Weights of a small GPT-style language model, trained from scratch on English Wikipedia.
Size: 17 layers, 6 heads of 32 (2 for keys and values), vocabulary 2048, 4.97M parameters.
Architecture: RMSNorm before each block, rotary positions, no biases in attention or MLP.
Training: a variant of SOAP for these matrices, 242M tokens, 3707 steps.
Each number is 500 + 40 x the weight over its row's rms, rounded and kept within 0 to 999. Layers, rows and columns count from 0. Numbers have three digits each. The size before them is the row's rms in percent of the matrix's.

# layer 10 MLP gate, 256x192, rms 0.247, rows 215-237, columns 96-191
096:530457502532516513530431494521474457609490435432488460478492476476570490542524503501417508584487455482473485546480536518512482474514414493443490490473506481522513504559492491462441494506462519467470505503457521491572517530524511507488435460515481532483477517511496489523515540490452489463
102:403483479471486517541476490476531538508484476559451435529541442556551540539467524577513499553572513509545492489476530453509528473451465578537585471514502495488494601459510448574469479525505503494532474509524456581515460424481495550524497480468547550489507447513490469513478469498512537423
100:501515586525486499506469547481443479543496559440477540565475439452355491531490452521528563454524485463506563497452497516516486490582466498482525538494502519546470513570487540508480525487495542497462498475472525545404481541517532542493470500464461493443500444556496493476566483431512595451
105:552518466443483541442518494480463482528464445557480466508492494535519428497482468511500479503508536449544483562484454513402510469532420610464492511525499525526487469502464534494545467507514520474486462485486446458471518492473526482450513471485523499534461605427516433482493547529540486479
098:540490480371525516457470449468491506499516549442471524452537526643474551447542552402486534572494428484559479437461503496483503470485404539465507385494550472467472457477504515554463489459505496488550468461472481426468526443460447455484530467510510458438489566555524532515463466584480493474
094:498490521455452451452512566526453490537529515494557473474550533559455519464489442471496519490484524486480439483482421427458515571544536553550453533548502600472457453493449584448498518519507468499512457514467544461563503488455492501526556536495523509540556500465529479486552451550474502531
099:404469556504442526492578521533487375532539498559512473435477527485512562538461469531517492510450442518456487522511527606461571495435539445552493612516516448494536455515482470395522530534456485488480545487519539558459513495571479489533521561527486490485501535440481490517517506475523495513
101:475464471535559522480480516494544468493511517479525470451546542503467523466487531439458545600506527527527518540472459557499573467523508495589473445503537552505475577401523501557445433483513473496453468530428483452477495541492545542434534458462464474531518548425559448464533523542466518475
100:507504509462568498508475489531529566492444506541463552493548500538511454537550494491459448518503528510500607491479471504516515553648448492591422532495513402522485516498472471494544476490537513472485441542475501473526515492482454456525514538418559455488545500483541539516474608380573480507
110:453477459476478471482518510493420517535478425482507538565529535524524505459460545468492549493487564434571472495484594545475479547488474468457465475569504459507502506419495510505510521498522511462515458472500437485550501452518495481518498439462528525459543577524510424416500497508504428505
101:516561484477448523556523477484485557518495488523521470487475438483531461465519484482531483506470417501489468477498506500518417533561511551523436522557468493543507561496438452511468513478427495502406479503482434562522535499494531524408510423600514538474484451419540509505539515466454510517
100:479407526540490478494508508460486455464483545484553435435468532494527500499498539480482517520479528512507561498498463525518530495512466411561523462493505535440561552452521488468510555461523428543510528505496502518386572526499561468491599558497489455446499517481527462438561483591565454511
100:477494521474500480515502488553460491538545500500479459551492505418509535477477519511571454567491493526440507502441556533507382427485512520523480492533518474502469475553422486509518583562540435421559525521453527395514457462427522536491516513481541460579487532501488473570488531558491456534
096:498592454474510441462412494546478492487539452550464458505524532527552535449514398537544517485570489552492484479527449543492504496558488520570430541504525500508473455504455435525578513575427474442564466508465519397513498474509524529521556523581459532499475537416504448459520452497500497490
100:500563414511580496564522514585610514487485508535553474496478496449457528483511569471511482506483497410437513558536443477568527497463474481467483525424509594489523541484470446558558562547494449499497455470482512494515513508501529497449484500494472495467506517571547518503420461484447437496
104:481460480465510442538531483506592521496476512423500499512515479496483488516533542533520580497471508506459532477537536507472457498534513466456555462517522552499499415541495515455520519544493498458497532508497507484468508397507588505548511495468509507416491522557537532423491469531462453481
100:415494511452498488439492521519401470552478493495517507400514423526512408474552558511447525446492479531530394568562514502529571488502574474509476483505496474426451512489527539597531481475477515483549585488548425492483535553500539564426436513504504549447524454501547470489477472493488497538
104:453558521443532477420477498455444490447459434474528462562493484471501477535443418538492466454501462463543492523494536430534508524471584537500543514498488411529551521486516495499466428591500496499521514479440518535528500490464493529445537502486538480568523465523484463492471559551427466497
100:572534436542422563470524528539441491443539492506493519533561557516528534458550487524517474502479507577464573553502466528449503434482475552482541500473511529576463539457484470458444492475445523505454506524438516527542548479380561554474571529431533555520478497471411493516486486540477452551
101:496546485494460480503425496563453372474517506474374520442496450473507553500567553459465481443446516501524455470559519472489492438502522470527499512485454497473431444451493405507533512505485478537518512550514498515445502441508475529502480529453458502518522429541503498467443467511517503402
097:462522474496479471442485498530524542517410480542463452464467538477569433501496499529499530469575483483473491433466500452486550539562461509512455520505489448493587466449458437568526497502490434517459493592520451541467450467499523492491536471566472489425542491528514550521491586485513543505
098:512468489531558426435504531490468444424538457499554518509447485512488518532483473421479519541553524477536593508408531455584524452480493420554497517454468514512517480484531494449557550533578433525486418498474517505481442508455518522495507492463560465528490531549467477463574499567487442451
089:515458525465501577485497436472470476476549479511446466487554542551469491423544530477524455486485499490504509461438482450470556468485531633486509524463506462457564480507541491541437521509527447459545469485524494488474511500478515539504495547497389528561413551472498520535544560473500525527
# layer 10 MLP up, 256x192, rms 0.257, rows 215-237, columns 96-191
101:564520564553569522472483425438578519532464551411527586517528480562441513446469545543515470509481497503526460423518502432539474487569503501442517487444495477529493493503583486583483575535458468496526548457557486498441475480550509526383493499459577534516469513527491487429488525506533495489
102:497496553535559455471470579524439512473548497485511529557435493500475525505490513456456475438423513532480531513488587464529520528575555458459426564568533491417485471531566492456497479467469502491425453428540449488425488557573532496521535525528460451563502479537440481471487537478532549467
106:533478503497434501539460549448483557591472536435551467520537476519431497580454585471460552514445512451520485515436498548536419469494525460504513521473490449528495522541455513487482536479513477498581540506512512493522455485506448576517501540485501517401519493559418480484533505534436552470
110:534448442545559451508454448461520529400546516438496468455520519474508438497502500467477501633516480462503481531528425535536527534517499527497454544503451442479515511499532519488466438505517508509477558495529479446499511489448524547537498465485485497436512549448505512549542555462557528540
094:538475480502463417504478506541492471519511498493485560467510520507553536490455436515416491543554536498492480474436439511487490446395451451502513461515454477555498536496551467585501453426459484456533566553473428405506539549480499553471529439472439478506553474483461540488509475545500493518
096:524477457531512522453456499475490526416513511468537519542493591469489507529493569487453555494479467486464536539475505502438495542507516541456583512499519484452495572530549522467429477473458482550560547483409576503548560494416499480524494496488432487520550432502537459505450457491483532499
099:486436530491499541519513416545496518512533526578485480551510513464486465480469508435455551524477523493522529481488417477474616511490584476464468439456534530381500528462519525528424374521580474494512402495561454420440529486437506479531504480513510564519491526556500481505508568518460448442
099:508467483484530497504546565557435456475484483511480400500457523489527503419482535440465493406437522531522502531628459452530521478535591522553489581518499504512475451525529476432438409516510487449470451603484521452491497512496546518500490514499573492500535458462487538527507534412504488529
109:504490506503524510480519497508416479469457532541445550508508416507493544518510523472566472505497420566488448525473503519578562507441485490541509504462474607474522451509535486478503520524484547466566483458524549557501467494539499513544435479523458440545583489420557479493539566462478487486
102:528447484480479460522482500435503435493499515494527485436553535546486495421577509528450466450542506474502481538521539476498504563406614481469502457514506512482546489484512444473596548498503500510563495475523508573557508492500461450560526576515452450474568523472540465487468488484452510477
100:457530543505460562484507512605515461507549491489538533506530483497511503507570573507486544496464541490525500477483490510469513489485557449538585557503569572474472501521405636553555475461571463480503476522478471449518515533515474508549487507486476545491497582564490505473510514499438521594
102:507485452494552546517482483469469447581513571524487501485532473549525469491502446538498462420487498426536485593468515478476482487436503504474487501530501510459540451532424529502521523512467433519485460532555493488504551468481478513525488462407495477532561468521525506461470453518392485480
100:492478530546474574461548522477521570489527517498515541477580540506519466462531425477585464503535476499467475494511568505448453450476563515489490434581482541500530469523504395521587482430466453503493545526486429512526438461517494454527560537432465455574486490440447531541520476490485503491
096:482501558545517508484564496501496458511533588491498486487547500470499615496443572525523423499524519458498464407446447510571435562506502541563454461523546466449565487513516527494494502420584511521500448553431506528494527541448474448528434439524494488516536431501453483477488482491569513468
098:504505450515514455527486540557467421450504616557450490490518575468503513544486526517412536509455485514582485459564419521475491509521480535535484542502480524506544423494583511510486515526496470571403477563501487469531537520432540536465515492548493497461505525474481450479463534486462498452
105:455483459525581470439488487509545514443482437471501457516464505567515529505516537434462449474442522514451464529524501562499489515465547469415497541524532469510518469452536513438574448529511506560499465522446494570520452519562498556447516542554492440481548537499486546502463535498449430479
096:505471438436460519516475424530469490526449473488528512434601463532507404473523563450524509474547502427528518525481552495543416449462542549526468534458567463438493531549461509456441574491461492483544487499501446512481496424528427509489522510578468484430512460489522558492453485529480528564
108:563482521582438457502525531563534545494522493458473501496539456543563493472554565531510466503509516473460383529468470534476449501502495448521512604600606586502447510473478474435466514494393514454439483540496503469461498478500539496583543568582506475420576516421528488519504461470509450575
089:510447413471492506454435469467478495417524591513491513517397463482553503517465475526491476462395516536461495507430507503516493426457466438489500502529464517575510476506488584482451491506543546494469553467443468455563556551449422473567481496486507567469558522505517465475543489542553506537
095:469482476503493433498524512466503589482479502491546550512434558434435497537371527488553562587484398518525509556517535495561475445509497481494504473487507505450456463490475531556515490547478485481508502484555444511562534555527484519482515488517440494514473453422538527504572588535443475523
092:467525535528503422572465455512539468516497468489498481543452483520520514456450565495520506541513466520490528473488484458501493491539509517513505507522500469462596458515445527509543445458505469502483497561542467480500524449515537477462456459484558490464538534484476447520532537525493444427
095:487516481466559503404481421451520465518577539561492520544410446514497563499485493485515449511476541483538493520481515479583443620498468489515561533540515573475487483490485534475528440575544497539527449559471503551471503551504445503565552435468440545553544551510525494425494477497499526482
088:481481523487496535494507439461494487486507488491507479497539481494537542505535543530436429526535534573395448584453519460455514456547502494482489395480526572511565470531420518510567457472569512429459499488536513456508526486531468474484532510435515488495539483505555494473511460483526545538
# layer 10 MLP down (transposed), 256x192, rms 0.248, rows 215-236, columns 96-191
101:556465510374549532434504538540515445560507484523517475447539468533477533558527486427554483433546510431526483476444474474463524499476503426533475491568467488466551497507494512549523504521495551516483516504458489459537473505506488528481539546458508401576551492496489484519513559483451517548
106:518428580534508490491441519481460497493429491516553436518548460522423507497548472556395466500510477509479488531464527468502468521473506451541513496504512526505499473432516527574498502522522469477492470486542469548496494522511501449472427490545523451519550467532529492465425502476571564478
105:552518389388535558492471460484553480441514461502526449445554484451511552524485517539536473570552526502523546524525468478529451553549593497452494544517515542514549467548461531543486529415445496544544529494561464524583567524488534507483535494529493502545532458554453536457484505479478561466
103:498443497502560524534568469530589479444554533498420491492559563462538519550452510469452492538503543504506489486473440495481504464478456556544541503482413441515500431470475511422512475521430493529454514509471453469468492504447594561533583441446488475445478491527506474431469527448533506498
096:529469469427512491563530476421450442593500524548492482500441528604482547488460491437543524457474485528463496464438389466501548476419512583443569477496530532522470443534527469487583525419548440494537508502474480506429500523477462497519499487506485458483495474542475561513526452468455457504
100:453462546553466466437470517489515491493497481448459513470485556426573480501528519531511511561545511531498568470503471478394517552482457566476536522471531546482554464490408534478452510497462528441548502558460495447487411544423572504498505522514446521556493487502438508508488481512528533585
094:494554471557526501425535484486453469513485475461488473500491494432455479464496474524456485475472518516433493458474446446454509517484424537505480479508466504482465498520498577484499491472447479517455472489504492547532471565487469564476467481527539508511492526542560652463492506512423585479
098:484511516460441463526493607488537522568569458565523445565491544432446490553497521549498461546475511466475521500545532516499510545470467486478513511576483435485426470515471549539514401490578558484508582510477487471489489498522479465498512450491491427530483532480519565514493470552507517478
107:519511448599505511524459496532550533456488427510492474481530481466515440419477467516499483506530488513579536475523498464457595458532490443464522554454482487517508556510529508528551481449526483473496534472468506553479556514519476471491466508492575494530473540511539514507475548574458430428
101:573521558478458547464512451484480540484467433475496472531461514508517665514460448542507546479459461454473468481482550510405566495510486552514525474509574552473477504492545506434506435555494550503541533480501511492510461500482492548499455533537461533625557400552471455446433564521455487520
092:453506529469469481524485508421515476531537492547462518476465475489579510540466512477531487502517501516525521509486529467448467483539557539428572468505437503494589534533453441456463447459532502465477534527453436488501500506434451536501456538573514552464495488482530550543443521566413521514
104:540456533384556475589474483475544518495486545559512527419509534466515517508544473487517524480475534502557507504432458554507467487447460474490499514552512574491516435534509451417565497489430583484526475536511499506491512477546441563487435478517481509592418575457443424555466530441450483544
102:513430538535453523524533515462485470477541503514522502481506517563494495481541527455521482490519555504521462508463506540447514455478534487457519460449525525534499505514494481483539542486573488572475538468517538499562475521489506438440562449494481490500501514479464542531530553547482555534
096:473474510440512540537493590434472547523474536484493450574492474496502529530521543583515547592544472474544473504541533493512484451491543542464526484471522524557508516529521519528503477443520487551500528563473497556481478547486510516363445482514506485528453575524501552545492434408523448534
099:529567448438482418483467429508484482543520541477566502478529546472470540580559598524501560496533454508536512473442479556463475528475504487416418547473523481481501526486486478539531539504466512482481510524498544506532545518534562552540527550535500502482457493471483469453510446469546488488
105:474513444363508481494527461543472481532510511519486451562519454469484457537497546520426448506511483502539503452460458519557550476487481521493526518458526462522511427455470502542548449457489564567467499417448480516552481544544572519490502454526486535492500521466531562550521468525481511562
102:502448500502488516574442496457469507455476497484500514518412503508557499505536491544525531447522477442453608499505520483497404501532479482480564503529531559517507576532460490432524528498519583479451438527511467420473449501552423417453511500509487427493577534443488494469508518516515519491
100:510551488438465517519595513503490545513543457442555476495492502467452532503511501533463541474485521450435533532560432508455503547445544510536437480509429492534509490531458521491556585455533487512445471540548428539464468591500492526527483525446525527515532518434506528500462554484455505517
095:514547484452507532552553492539456492540482426512510454484535526495470459501483524517523511444524456538507436500478525506509482528497480484472506475531524369534500468529549445489561473536536475453487543479535477491508475542481530499531536494498502542506571496471474459513491531494511572575
100:473512474565538513527513459540464511525467448500558509506589482473523410517538512483530552495481483494424514497505489513413467547505421564490413522488553514499516517490469451511462482494521518506520437444495507490511578554531484629502424465569536503565477530490435530559424456555475524495
094:576540510522476462464489479471517502511539521522472536432462441492524432424531524480409467433558469483463451516515543566513495514467476584516468486530462505469556497502585507532539509511459546459483491507529511528433526517480427483439501519514495535538553508532541581410474541499499494517
097:561456436520463457460434462479422506494522510573459533529490567506523496528495482451488470555511533462493541481476490493487468525541440475497549495477459498492575541517523555459540427522522487470474554513474584465502465527480495450492414492461539515459526489465462513540534498503495469395